python train.py --n_kv_head=2 --d_mlp=640 --rope_fraction=0.5 --qk_norm=true --bias="none" --tie_embeddings="early" --parallel_block=false --init="uniform" --init_std_up=0.0372 --lr_head=0.00719 --doc_mask=true
Each number is 128 + 24 x the weight over the matrix's rms, rounded and kept within 0 to 255. Layers, rows and columns count from 0. Numbers have three digits each.

# gate: layer 6 MLP gate, 640x160, rms 0.0548, rows 330-429, columns 120-159
# up: layer 6 MLP up, 640x160, rms 0.0514, rows 330-429, columns 120-159
# down: layer 6 MLP down (transposed), 640x160, rms 0.0355, rows 330-429, columns 120-159
gate330:120123092137107126122131182173121154146136138115110139095103134117114151124140141133120104104144076159162166148132113155
up330:157115138106143117180129108116138128102125118147142106124151129145149136146108169074112092137113161108145154124127113133
down330:129117139144131099117114108111137144127133107106137143107154122118123096112143149141110153121122141103131150117157095120
gate331:143134128159128166152142134127171083121102135143145141131149117155166119125082165116145110109147110137103154131091133096
up331:178149086151145154166065154158141141144127107086141147155144105132128110137154137135172168160125147156141122091118146115
down331:120152169155176125145130136144137102130114114110147128119121194098143122154110111129118100159125166126173135127079204127
gate332:131128168101119146106131151132092092113156125109140113137141169105094132098124106110114099127123160068140138126109120124
up332:110145093129146129149126133114122175155099097099098110138148106154163107121121103164153107159164116120081124156097122121
down332:150147107130147137110121143081106140134148157145128165176083110093129144134161141140176138124132132099115188106130106112
gate333:119101144141167094121161134136149118097098117102176146168085145114146085158130137140141158126134193120126087193110173113
up333:146111170145164138108096167113087112168174155126169118154141143172113082162178113111174138140152150109121175108099126091
down333:162088120114099148107168093159098104144184131111149183162138165150123117143122145164148104147135139103141128165135115140
gate334:160169109170132206145081095105107106133115138173182102141112101150120105139103121133145141125131139130158078155135134127
up334:123142154121119146137138122140109140099166100137091117093104123148122112109153122131116176151113098139104127098129109080
down334:154131120110114125121098165152140089114158135102154171129138156145083175143146094133152114085120136127134156092109107123
gate335:110145118167150154115105092118151141174143122142189113153139155182137085131088156157153136117120121120106120160073166101
up335:121079121148129135155141091141156148116137138082131098154140136121137130102128128088138129086128134085138138142112098151
down335:111158128128115105110132201130098112074124130130161156160111138129095136133131129157140167124171098200127107132127176111
gate336:099135122111105114141118148115143153131168128124112122175132132140182163166101104172107124124126093103139157130097162145
up336:112136100105094109135098155121137144122125160107131115137122103091135112102099157152126116119149107132106148131147155121
down336:110139125111167127133106141128118122112109089108157106143131155196146119156107165094147122118129141128117175138131098129
gate337:130099165128137111106082123164153127117142113103143111170140153113152103110139093107168100155139113148117121172092135128
up337:183136132096139163146130124086114133115130125150143142123166088079116149166132131109122111139156116138153101174118124119
down337:110123161104141113127137090110115159150127143134138146122119133127136137143085092148102101115147085123150151122150104119
gate338:132141130157146097151112134084127100119155120100098129176166163111136170110142136122128100124109126125127128144097137131
up338:151152147141161118143103157107111120127103129124109145180155148150126133118103133122099102128128145140179152118176124103
down338:121077108109139144111144140112103185152102127132100162085101138135153139120155129092119147143091115132103124141114135117
gate339:123171119146082165102153115137156144166122143142165106163110119145114116099096110157167133173124106123093088087137130139
up339:138122137106110079118077164068091120120164136170109145156109126081134143138173153115108140101133146095128172151101143142
down339:101131096121092135114143136119105120115111130118140142113108104153147124156106132141100124094154080105110121111108099099
gate340:102110110113155158145145140142121142135106142111141119111143131162085152106146156137126086108116089179134096136149129174
up340:150116115082129128093133147129107134101090153107128107145115094092150157135156133154126115121146094166139158154138112107
down340:138183097102133115092124131113117145122141145087150144176117133144100104117148159162162119147153152132147134146134151098
gate341:126184143110171142126119094086114145133112132117101129169122127156150122122151141144091145138105165124102117113114192111
up341:148151101083107150098091118106106155151179133148139118137126121124109137131092142102093150135131085122076138136144104157
down341:113132104164112115186132133143147097125144105117122118104162139109038103112090144125169149120109148127159136134129157123
gate342:097101121172119118143121156096131177141134141123149061148125171111140095152122140090127101133146123106115134136125110118
up342:128144117110140149153125110142167115080100101130110128123111131115151128125144179117082117089125110122176116165129114152
down342:155107145142112127133119140117102145095139103122144139170168171120136113098128151182121155106165096101118150062124157126
gate343:104100119107115086105106150155128151116122109107153126128096147121131111133161100103141076150145107152120134118107120144
up343:181100114139124145189110115119095152116177161121096133124142123113125165162114145121128136146109123162115128145127102083
down343:136102161118131143154118095097110107149104096151136145122156094131127103076126123173098120119146152152122153125111162159
gate344:154111108159108118112119163091099155131132119167093132076151143131135153074145135159138102131099178118150123121143123141
up344:133118109142131124101143117179130167139106137139154161131132133115168144121153148146152157112130131141156125131141141113
down344:108172100155107102125111159089120132161118103113137161139115148142114126118149144084097111110122119121120120130134135101
gate345:147153097130102120113140123131092108139124156121151141161127122125120122148087142125106080155112108114132131139089121103
up345:153136110134128126166178154124142161118126153122138126113143137175135143143099141092095091155104083098128132101125085118
down345:110143109152143123119120127101159117149136130138126121114129147097101108120176136132140133150141140166133113116130149108
gate346:113145158125115143111128124145099144134123149192168119115124134131090082120137131125111116133141146150112101150126133136
up346:111127122096150130181103109098149123115137127078100122156131122119155163090104095122156153119126153093111116130125134122
down346:159165139120153121129124113136110118112126147128143130129105111143136141103143156145119138077138139127121108089160118121
gate347:138117123080141147131111160105187159121148125103135134117142099119179133148091130133124144152161103179111143127127112130
up347:108155094095113123090115102142157130133116106115130083174134095131100117167175152122148135066114125184121103109101120081
down347:165126191106134143089123123102094134138157115110146152094150115122137147125122136185117110151142153101074130137158106104
gate348:091148132119089109116118157129120136173132134100124064100157128173122153150102150109126115149082124108111162109095156119
up348:115136102147150072106130139093105100132155141131163105122132143125119162120117179111121119174119091141129145109114103147
down348:151111165167142136117081144098121126112129108118137101135139146151132129120117157108180126161129142142156113124150179146
gate349:108126138155132145104152109145076109156142186148140131133106153157138158111139089182083125151154147165089158129114141091
up349:118142144129089150122114153124162138079143084113154124116129096163116131138137135122137142122117135102112131103121111139
down349:146098155119143169133099127151118108129118126089103129108074131169136141111123109135157131113136099130081106153148145083
gate350:119142095129124193137147150116149128152124109163136119139143072106122124101118138111108121100136079130153113122115112139
up350:148171162151151142100122152110161171143179093056141146113139148111113167179125121140129124198153110137136096139088152116
down350:176156151146117110158157156115121112118105138098114164152111138115096104085100165092135114129140130109174123087128162139
gate351:130135131129120109107150140120117148163075166139096130136119165141140103133119192135138116142110120150112165156132105101
up351:154115101109152139160117121115126135133133127128107100096092123175110118144097104101135141144118137152171122149127093163
down351:136139154142112135123119113153156115132121094131134147174115086155122162145155161132136113123105150154121076100124179139
gate352:138135079131142116141116086123122129101120140151103144121121113154146116108157139132126094126132103137143155151108097165
up352:100111132092150098114126104084162124118148095136124127147129117135176110122147133152169104091138107149142128131106132166
down352:116178107151129135118173116148115139104092145146110137107120124143093137137141148102109118148136112140136148157144131114
gate353:134113081137131154142140119140140105111159125165148083139105122147128095092118126102114140131121150098116153097098131143
up353:152117132142139160108126137102109121129139156117161133108138116126119110152123116143124141123114073160140098098094099129
down353:122084141131147161100141105102131124122143104094137152110108141130141125086111127154137177150139147112113155166143147130
gate354:141123152120122125114158152117133122124137129132144120135158114116118136128113119120126140139136083135093174118166101138
up354:101134099154133127141123143182127142122107111163113089112131123102152135117160121105112094082123129117122126118152154140
down354:117130149096107144129122126110116161142120113115149127123162138151166116098115116170141134164131139101116097104112119132
gate355:106101075134112121082134117140097095153131140130125138104121139148101147167135163147182098129153127102099089095134138089
up355:155113114137135100123153163096103144158151145122111124151137178152090118094127087110155112155128120099115125133109138126
down355:167153161145139153099137164123112134091136194151159124142125103116152108159149131058126114116164139106062135134134093121
gate356:126157102148159137138144146133130148112127123136130085141136128144141142170088161141096102124134134133100174120149154145
up356:171118126139162138111191122106078130146131180124166154140166181136083145156116130112118089134117091124080131094128129095
down356:125119125150104166128060117160083117147100123097142097157095119138127109125166151109116136136131146155124085176101141119
gate357:097133107138111160116130119167151143148105097146191101201106159102128144109124109144141116141160110120168048144090167153
up357:161147097121189123128132112149120130130102111116060114094153076102151121122093087137152133112143143163124136078182104084
down357:099110135139090124156142120129137092122162128121126142156177103140116102111094181153142129118154145158104055105133115111
gate358:143128094125124115124152077139112149114133149089163132056109163136161090103117155160096118160141101134120139083119129110
up358:116142123162113153143135124091140137116132135120153096079159136149112145164155111069158130147160109117154152081159121156
down358:178100187125169093093119139157110139138131098133138084135142113102119123141114087167185136151103125136131135123154110149
gate359:152164128181133171136121092090133135123097147180152112162137099149154111141164139095123089146109153145141159140103143187
up359:151134136138128102148088136127091127126189111096131117108145093141132158140124148134132127138127130096130116114134151121
down359:173142085134154171180153154134123122121132114108148135094113110122140111144140114130172089138132108135171065168088143126
gate360:139167168141137105126132138087154107136117118152116124121087106167162124101139134162122154076161129103145102134127142149
up360:145102102139178147096095105151110134147131123126162121122122090115118118121159136117116121156114142132164129145108135120
down360:153083142147094110140106143100128120137142149148160136085129091122142148104099147135128148171145134159162119124107137125
gate361:151107180127117111100169126118105151170123142118097112108155165128142137144148153110115150165120140110102157139135154094
up361:114110162088123169116128146138127111074163106094109105132095141095122155116130088152156114107136158151147134093101154136
down361:135130121125119102128111127148123149104103121108133153089139169131124137099147138128081133141150115167134149122124185062
gate362:107132140127078145122162154130100164130099115101123118127153125091168153131121136132097119104111080163142110162143137120
up362:087140121111092102138112171101138133127110117118139156093105170130144101128128141132106115156169137134122136189104125161
down362:157073171128125143099110113128094102124106133128121172157134175145089135189140114108150101133131092149156126123138132144
gate363:149141133119111132152093126104095109148116148115109115145093152122104111112126094146158113138117178132162128135119144158
up363:150142119153146113114111144117103154142176109147120106094098155147092093115087093164130086110121128135117127133107098169
down363:182142180161139156116121111123136107137079104109146143135137139138118124138113115115160105149126145181110089115114112116
gate364:095159143093136104142105114091127128140145154137121118171108155092145145125149143144200175157133149140097152128089132183
up364:164091102155128091160121112101124095128156102122184130141151100132104092178125147174122181134108124112103116114084151150
down364:100183116141102083138133105106159097130147108125065100127087091124137052133148095115194117104127139153118108129109149065
gate365:085137146133162093073109127085126129124166128111131123155156125142124140151098143129120180145134154100076117140133159086
up365:148099095133140145109162123110117154137094148149153107149108091071164168105149068120158073152135080107171161170148107151
down365:134119113112075142137135134145172157154135153150101128121151132109125150115082124106131161153148109089091176138141132119
gate366:161151155099125195177143106145112139116170133160099138150138118128112101127095123136093149166199094123124178130131109100
up366:101132134177153126147136138124109102112163115115114110093165105146143115115129122139160178130166162138161114136115157157
down366:179124138112074152124117129095139130160106126135123169092079122175114127107130134158145124135134135142157111125073138148
gate367:143113148160118122142152117158113129138116078095179099165164110116106121147132146130121176148157120146125142150108148090
up367:158087149167131133110143106155135110119108148137138125114140103135106093112136127140085142116136152139107113162140088140
down367:109099110158079118154099166130149100155081114121161126126130165127168132133102126144150107138102113167138147139091168146
gate368:108089127110129131128152116093134102123161088102146102115112130163132141091093156128151139135091119145063144090137124104
up368:160140102118122072114164146126118090097127115096098102086141189120102101166097123130130107119124070159162114100112090104
down368:128094187123083117170119146160173126157095097125123098113140090128088114100106130166083174133139132155128116156149110131
gate369:121146149134096107124185121099114113098094124185106168091100143083079119162148154131104090178109135130147097156173156084
up369:104149123130138097155155190161113134151138113125132135143111112135128161098156141113111156144155128112164138114137167120
down369:141133102135097128073138134114206144144077109110098114152128151108096109161103105159147120160161124141047160122160168097
gate370:141118108131102117106161077139137128171172127137163103164094122150138155146160149110100112124146089124133163151122120085
up370:120124080145139136184135154159106144134140124127142090153081150102099171154144121111124123122062087157105152121113124129
down370:132182137161185119081148149106138139092068108161137097137164111179102107137119170103151112131141135149120109137157146146
gate371:081130122065099172140168155140212126093122096129106124154160132066142131118128098160127163139181077142097111066109135101
up371:109120159143130140121115150170109111119131093147123114130114108116165145130108128124118147087168108134154089127139174189
down371:095101094125092089150137071120112138155142162153131137066156151116128154113119104139133123082119139126094120124112109112
gate372:155124107107104141128105092107107108144135120128160114140095122122092094146122136113081182154113090102141112088105112103
up372:150121131138156109138157119121098093152184075120135162132135142184129078109118089146120119098117155067137129134071143139
down372:091156062162134161122126122114110117131111150106122115098118179174116129120111151145132186118137107130139098110135122129
gate373:138146134106160123086175076103106110103117125092146123080160154106123113158165133136181131152157095096171103100127148121
up373:143151113112140113128101151150115096145107099120171137100190126145167110094119168109130092169101156171105154161115162112
down373:135063119083138125138133112187129152156106145128107082123136118127138181165113119105091120087096120128122151165094108163
gate374:142149137165167104137116159105131110148091123135181126120144075155144092120134149119142079124130149178128138148157123164
up374:078129144134083137109116140139165132104099132131140158126078094123135154114136136088149106112134151145101131131089101124
down374:132146165153158149135134060128139143101151126155121124149093149069102111141104107162107122157110146131124136132124208168
gate375:074161152062165145127115087099117124130119130137119143156099164176110122147128099155118122100160102140164147094158134106
up375:112139106126112163132112124120146135171086145091137128132112125115107172160135096122121134139125109173120103139158134112
down375:087053120148136099121128133126148160118126108078109112147132108120155104122148139175148095111131135158090134160103115149
gate376:131129164122128100128159119115141121131086142136148095148132167150157112116137124160124107138182124104142168144165111133
up376:107099098149100153099139168157130111136120141128122133168103134125160118161134159132154100114172107123114139122153101102
down376:113160112110133164109123086106118123126110115156116124120139160204123113116096136130139133148115107139122101100116117137
gate377:079117162108127085144106111150127121118096132100128173121144093110091118097125145110119129141140096113123140138099125170
up377:172132098133110133148119135129151112133129159145160158093123164119115169133126086142124151132109133138114134136142171109
down377:067117124131113137140161141163154119120074115131114111164129106133134127107141174136108108108120181110133140124122124126
gate378:104128124140156138149072142116150144141131104142138142140166126171144085132119095114115130124154104145111165107123138151
up378:150128156129142114136080133115099080084129095121146161143137098147142140154074114123114132124153135145123126162147144168
down378:113102118104123115123147167119114116163103134128078151159105117136096121159164131099113098105129157104089100123083103135
gate379:160102114134097121144146116153119129123111138153123181097176116073111141115084095094079142096139134118100153096136170106
up379:135153197144154144109136097111104149133125145124140154146139124091142145137131121147139118085127106111124114142073160124
down379:108128099153100139190168152096111120139061145139156102115190145096094153162113141065136158114122126163114153140129151124
gate380:130162150089113124127139136126171152126056134132105121100122171146137128088098136104104132121153127156129111125130106107
up380:095116102126101173121148091201146159076121123128121112171177122081164130140130089152101123149130109158115126125144157143
down380:151147170130141140112146144159121146111131154124147153105092155139124149122090163109109128149114137126145114131094110133
gate381:121151114128115074094080114134078117160099165146126149127075117140091125104137145116135152111133151133125132140135122118
up381:141157136127170104163107159083099163167103125127135123081103161131128120145109142118120119098105114108135096129135132122
down381:159160098124133144115168104131106141137155110150166156190155124140139108133144132121145109165149155119085136103139144123
gate382:075112129141138103124119102115131130065137097120156149137134160096139138165136144111137131092123103150110109106135146161
up382:128142113170138115147147151118120116163089152129158117160140092136132105106138098136122096107130115127118121126152122129
down382:131151092132150151144149133121110118161128141110127126112091148112133135112148122114123118119140097102123140153104134148
gate383:139171117152077107152107147141124111116117097138162136167115141156137140177124147136070073107101119118132109099169138134
up383:132129158119116118142151127136143151183115124118126140132155156152128163133120120101097130097121131116114119096099084125
down383:154107126110141122097135141114092127118140153146112163144123137107101129138151159172087164153150090160118152144174147107
gate384:095121132098151142159160090118170107125137186115140121128125159144177116160164134164116124118114130125110138111127174102
up384:130122144149118119133127105097142075113138096100147126088122147181131088123098118164145092058127115142162155111089093160
down384:085101122131162160142157149106149086120103161107125097144165140105126149163110085125151167098089144091138135144151153105
gate385:110131131079127106110162153116126142148081122116160144111159140115161182152139110153150133122119128110082155148171119106
up385:142118110148086100098133102125148167155105166114142102149101139103161106106114119145108117124113124106122104163138104101
down385:134113124068128132108121111133118124117191128134113141154157101126105120118169186097163139140140150155110110095106141101
gate386:108139129111120119145128152142146126086115090117164136119148079144135105075113099132118112118136108143145077162117154157
up386:172150064154109144124106111100129090147119155132109142156106142121112094215130132137090096092121136126165115105134172108
down386:131147126133121129079092114164121079118151126138160100150134121165135108127078158084138142140120149156097154091073152106
gate387:130130069144128141132163127087144112100127132099106133158166125125123129071125161104146082134151109123103112092114135146
up387:106146123118150137091159103138139126124097107158142152099127132077136150116059111160112110105120170186152121161140155101
down387:137119163166096098103067179093120135112147161146090154124134107128113168116118109151141135122169097127152149156136101151
gate388:138100141095099131148125156148143076128074108175091132116176138155169126126149128139128153148093119134098147138147119142
up388:119154123122126144131148120091118110139141113123149113103129157116145109135163118157159098096108192118194116112143151122
down388:120157098118111094073102163149145113186122140147116136123135135148099105143147160119128190136136138159133158148150133117
gate389:194136092119145139112146144092153107146133167097118124158089093107143067114102131123140152109143099138129106139116136122
up389:136111092149095104142118109108107124091131165133155153134115135102090103144187119119140149123120090126130096142077140157
down389:068139072112168124084135099175152128153137133123138131108125157162150169097097127139147150120098110159167092081144156169
gate390:122110144105097143149130101140142154131123131141117111145117133105132090159115111130111115160157094161140127085127153134
up390:157139131105121104126161133185133127146160109085164101112176139101112110139126141142158092166151112148120168134103075164
down390:134097115170174193081133118074140113128081127116138096124140084109145156115129123091133108138104135104130146139191126121
gate391:095132101132152143131145138126157122148139133140106155142134156158102128154156121142107149139153075108116158132113150159
up391:173123088146124106148102136080090114159159142133093096096131124087137128144150134126118163128154151111117160116104097102
down391:130114143107173136121114127088127113132141108120157144138137081134087118133117139163143108137147168108148136143170108115
gate392:161136085097123126118162162161089170120146126144106141158102099145117123120138125111108128146150119133144111111147109083
up392:084134149156087136136105135099135108190117131075151169104108139099166127163122139166158110095116159077116115137147110148
down392:143160120077157160097146096121119098134166152135096163117120081122103126133139110106146158116109106112107090120143193151
gate393:112129111175126160126131125112123113104154112087144107113136130151134102151076129132122119159101128114114123118107184118
up393:145125089160097170141124135167133116083128074107161110099161116127095080118083125104141109139125117115132121111135095155
down393:093125130109060137149151160142122149122103128149145155094141147160124133109143128112110118141117170136094086133129085161
gate394:128107151147134124106123167139139143142110087096163146167137128143135111159170094105121125166107165148078119153136138091
up394:128130173097139119105166132111127116143166145112089113138136146085127136147160086136151125144159112151151123138145147080
down394:115188088121135109139115118154103108111106113154162147120110163134157118129164143157145151096108095180104118144102117156
gate395:159118103122142154128104137146140159109109122165135151147129123113110102135122119145124158143129151178097123141123121137
up395:109119147126134139094100132160144148155094105105119130076118177162123109107084108108145141113117093119130176136128146101
down395:140184151139106139157118119138105120140135133095110094167144125187089076117090137122118118116098108102142119128102151096
gate396:128143118113138102160117095144157086122129105108133114129099159101110136167085120113078095145150125126141159124139148102
up396:136136086185130102135111140146121131126126159158143157133129134120141099100118167125125132139109174106104136134146117096
down396:116096111084116143144132108104121138112177142126112118113104118117118088090166089096107082124117141134156073116136104132
gate397:143150155148120109123124106140128130151115113138131152147110144146138142134152162146099114182150106120098148099161111109
up397:150152179087146138140104120098161090147127115132150174117146103108158093143129129120114154153131150134119164100126106118
down397:100124118147126123118142117119117111105127132181101084127110130090099140116097147143130132148128118134151103144127120151
gate398:121128131121151148108135171159150118109167111114148135102154076124112158178172137106160149145119135126155099133093136151
up398:124157119140106158141113134133146152110156135082115118146139059145158145151184138135137129136180138146159090119090148132
down398:143121124135132142166084097134134141133132142125113138123111158137110136170139118124072155179050137121137139117101156128
gate399:139152087162123120137124137157107131112135125113120099112114097150118118112124141130126150162104127130113129154171096129
up399:154106105108097086146135161121146142166129127166110145145138149132145135136121124100137139144150139113128172122102120135
down399:132121119122125141134145109137156095127177127124139104096109104078112165124111115155125148106121129138103069130131128137
gate400:143130160097113123143115151154142076092120124118128120148134117116120123112137151134101118132152117165155096149143103120
up400:107103165120162123130152115059136135177159123139137153133120097147107162134104107161148124116148145116101149099109141104
down400:146116161079160075158139085115152096135171129156156113124127161112114138142094134144115146111155136102117155099112121120
gate401:155144167081144131159116130143101169150081172173162097146122136144078137124156098135149114164143111147145118110137094140
up401:103153150103124153135133094117088143167124110179135104087125116131112132085147123132178139171103113084144101123114118114
down401:113095140099105176131134139145139153144082128154132166141093122148157103171119074147125081116111127134096122178134164125
gate402:127138124132125123106128111157118113109132153106133098101186137092097161148143169115143075135097077125156083151146146108
up402:102090151106121144157088171106118135115145129158100139118115184119143110124127094128099140155163145131108125163124119128
down402:114087137113123111116107151133151167130104060102130149151130097154185085089121114100107138151141149074144138163119099156
gate403:159126075138151115156150126118166123120074108082116145115141116170097120099114116164095086105127131166141156098116140093
up403:113132143111105103134103160155110125147123109162127173095107137147156103116131168083152163156102136160103136141165130127
down403:102139115121105102100155116153134138112122123138134111126141159062131095131102116116093096108116137086132137124156145149
gate404:160127139140113137116082142112113105148119169137117138116148156119107110139084112097104149107172123147120149117124115149
up404:166120111118112094132153168124131133145124174145102153090120135143131148096148101122116106128162125117192132138113126133
down404:121165114162159112106127120128150138130101164121163147154129157134136113126113151139118160146111134088139148105129130129
gate405:137136115120106164139098134113106137119168170160146144125068092113150100158141158122136116146163110114105122123139113136
up405:141129072118146120135096138134096124090110091083157109162114133134149105131124089154105113133123171114143139112077142157
down405:142130134131106116140132148137176140101112125115094138135116114143115140093099102077180170101155145099129125116148115114
gate406:121137115116145153111089136105138076110145120114142132099101092120099141132139179111108155118143120151132112105142109133
up406:127125089106095135075132100132116103100099160137147124140121130097103136130180149129139155102124064134142128101166093162
down406:119129161179129132127105159110128177170107131096087154117132140113141156104105119126130128157145105155137162145090181120
gate407:116119146123124137126160126109163108147150099108135105100139180136132158114161152095128102130108120101126201176128112121
up407:121129116151110135129129117098109123113131135135146155096105154141126116113123122107148144082111149092140142120112110133
down407:140117119131085077168178122157105137153120143109133115104147146114075139132128113131097124118127136111140107141098107133
gate408:096173152132120101126149087113129099106080150121124148145115164136141149117150167112103140152085148154120165100156125153
up408:107120144144102141109131137159129108132130117164109139135152163128151077157093124116098113110139147156141158130139116145
down408:144160149097111081183138109151145133124123142131137128077114108094116144141101162137139143124127110140160132130164106165
gate409:138119132128103081124162125103076131127122172134145111099166111100107114152129111117127125148164132116122142134176111118
up409:125142124149107122145105163124139143132139146124123150108125177117159085143145138134136155136146140093127129139142109070
down409:113154137130182136121112128102147105139149132130177118165132105139074076147122140152101124098100157114150135149113133111
gate410:151114142140115121145141154155115131109137167117093128115100103139133141115151108111131146122150149093142107097131118097
up410:105140090120092096178134165170136148095075142111116140092118106104120145124127137092090116140140128080141102092134140095
down410:096115123157154164109113115158156141179092120138139097154147088104145122136156108170140105103132139137117088136124143134
gate411:123127108140136126090146117136106141155130074149174127109109170181140121127145109113164145140122092143078125135096124181
up411:142138078156119166092090156105155155177167121138107132112059117133140139101144136103106136127151076159103134132163117134
down411:125137144134140121085142127173116122153125166107154120097069173117149174128077122120117100122125119139121136175127127161
gate412:113178098147105105072100094108138119136111103133187110168106102137113119107121167124155100089134137144136114141075121101
up412:109104150113105110108130133113155122153095126197111123133161149104106101110161113105128132132079116145154148131153123152
down412:118168164164135104124154161082158136180075135160142149121153128138108121135123140121125107084158117147072136141110159113
gate413:137110112122155147147154093142149082105126136115124145107167141108147172159100122151093153137153137135119156143133156136
up413:125127127161148148113096107119132135123131107136119152131128116137075095145120132104180112134127133118105146137104100134
down413:131140098089120138071107156109163125150135152132151135127078136110154125144112135130136148134142136125165122124144111165
gate414:098120103111129123121130175110160148095136179143118142134130156116116141136117107152100096135104089137080154148081136093
up414:110104129146148104140098102103105139156131106139129127108102124103154137093131117128147151085084127128148116156106145138
down414:092123098121078138136135062146152085121107113135145124124128133165128083147081141141168085167085171131149147148127136145
gate415:109169100131148146147151101161119130116076129099092142191143105148131115120112103134129105124117137144140160132165130162
up415:096132118127113147117148136114109153129132106124154097087136132155120136154156121144126145100121113130143093132127123147
down415:137188103090147163148147094092174122129142119102107120178087117162123093085150081154158115157154133118101107101122152124
gate416:125107130127120097155100133099145134130128111166079123115148116142142118102072138094126078115168131136160164139151116097
up416:141127121128113093125145111107123102104127142090125198095095145107060160131112071126095136114090153105160118112137138155
down416:106148121167136105156128112156121137100145112110173116129171132103136125103113089138134106132148159122120088160131134110
gate417:140114093146094113130108074106155103111110067138148107146121107145215107104116171167136111094162116118142128153119118128
up417:115129141154108110148097084127153070117131102138157142114114097145077098099122151108107133140144136123141115101119138119
down417:162102152146109101161157144098116151178112143143152119131106098142131155132107097139129098107119109159122147112114061155
gate418:095123068137114119104077161107118163131111145100108124119110165151097152174099092171120117107179115138112150109140159103
up418:102119169158175106107137131124146123147125178161156144133096121125130127088087143116106149168090161125090119144124121173
down418:140167088125121129144150129162087119147108138149173153157157138110103113122139150132109153119128140200149121112150138107
gate419:127109148156169184140084152084148148136163104111121097145085115175157153160140109082126151109116164106108109122144155150
up419:134141162120136126165116113142140096101112152147143144185167141122143126145117202149161185165085188104088105086145144142
down419:122110112103116098172112158091087137140110130122116114145110131238140166174136119152147135099177132117176127125071101136
gate420:100145123106115141108142165121116132132129098073138109138153111171139151123137097159113142150121088153103127105106142133
up420:105130136159123111109099114129103174157160141153138118132132158118149106127133134118155131179148091139130120101101119153
down420:136169096079101143119141139126143124126128087121121111178108106090080089139159126129100170102153123156164085149114132137
gate421:085159173103169159138138070137108131093138109108127145174072152140149157124107113204141116130095151091137115099096092124
up421:107122115142129135125181107081126101083107096143106129136164175081168115119086126167107081126141098172154158155105131138
down421:106171119124166113168090158126135119131154127136095137121111110093135110143093147148136129159137101117173141128143112147
gate422:122102131153097098112144136113118125134118141126109119133157146086153136132148118137096099087191147093148140139111106125
up422:162142104126127163116166153107125123116100173115108102157114155071084164095144107131103106083114112139138119066169115120
down422:144128105153145137161119107099170115113096124126102102136118144150110106157146120175099146134107129115129104109147162140
gate423:128174120137130125125140148097150122137145134111122104159142129141141163166089129111131059131150121159108137121129134126
up423:101133116149137106123126120130148116130092190103121109103139195127103125094119090167122097113104112129113138114159141129
down423:138133122123138148096101122103140169140168106143150136097119132164143117082135128160128139119140118104155162120116100123
gate424:116160115117115131178141104139115098090078178121168160101112086125100112141160137118155138137132101154104078176179134114
up424:083077112156130145121099148104119084139129147133134147136115138157109090106122158138112128139151095147130151112130107115
down424:119111133128117146146114083112148141123118122124110127125110129177128109127100148158119173140067138075124125160123118156
gate425:098113150106140123098101115129141119112196101097135163106157107129182160154158123170105138124123111151102141069082147107
up425:109126090101105173130114143112139174172095129131130167154154117125138118133154140136146157117165115181091152093137130114
down425:138136149134082149133133151110125098125081137135116125100106107141094144099124122146113120105101128091164124129151106109
gate426:178096110149138121105122111137133114102155143131137188125134117170109125117149138157109119132124193126130165129099140101
up426:100159133122121100095178112144102167135101145126137101138094136138099113124179147124122089121097169137155100106137136112
down426:124106180140145167099138110139107158143107164124111139140131120164117112152100106150112121108108102122131165144167164142
gate427:097135147083124071187124145155145151144095147140129128140105117119135130119147126169125135093121113123113094163136142159
up427:157129110142088115127118120118111102118154149129155126108113138133166089114121158084138125124119112166079154158144132149
down427:080128125139181115128114076110173137103106145110132100126146157082105143134169103100121133121151111160145120122186148140
gate428:126132164158144113150107098133113127149161161168090160121077130161099108118111147130158096130154144105135141138144096129
up428:149111118138112154093148170105137137138081126111133157122111137145151155126091123135139128158167160155121141117148112113
down428:132120099140140136130125148120171092126125091139076141147134216178154139170127123119096156130145128147110122115110097123
gate429:148148075149119147104098155169063150145120122140132124118133151113102143136145123094103097097091095143092150136159135109
up429:177141145162115114090098119140138128144095171152087122141108172118134134133131112124109140131105135119140117138139178099
down429:121103129081159109178143131172123136153118115121146109107125156115103095146122114157160131108109160145165123137090123169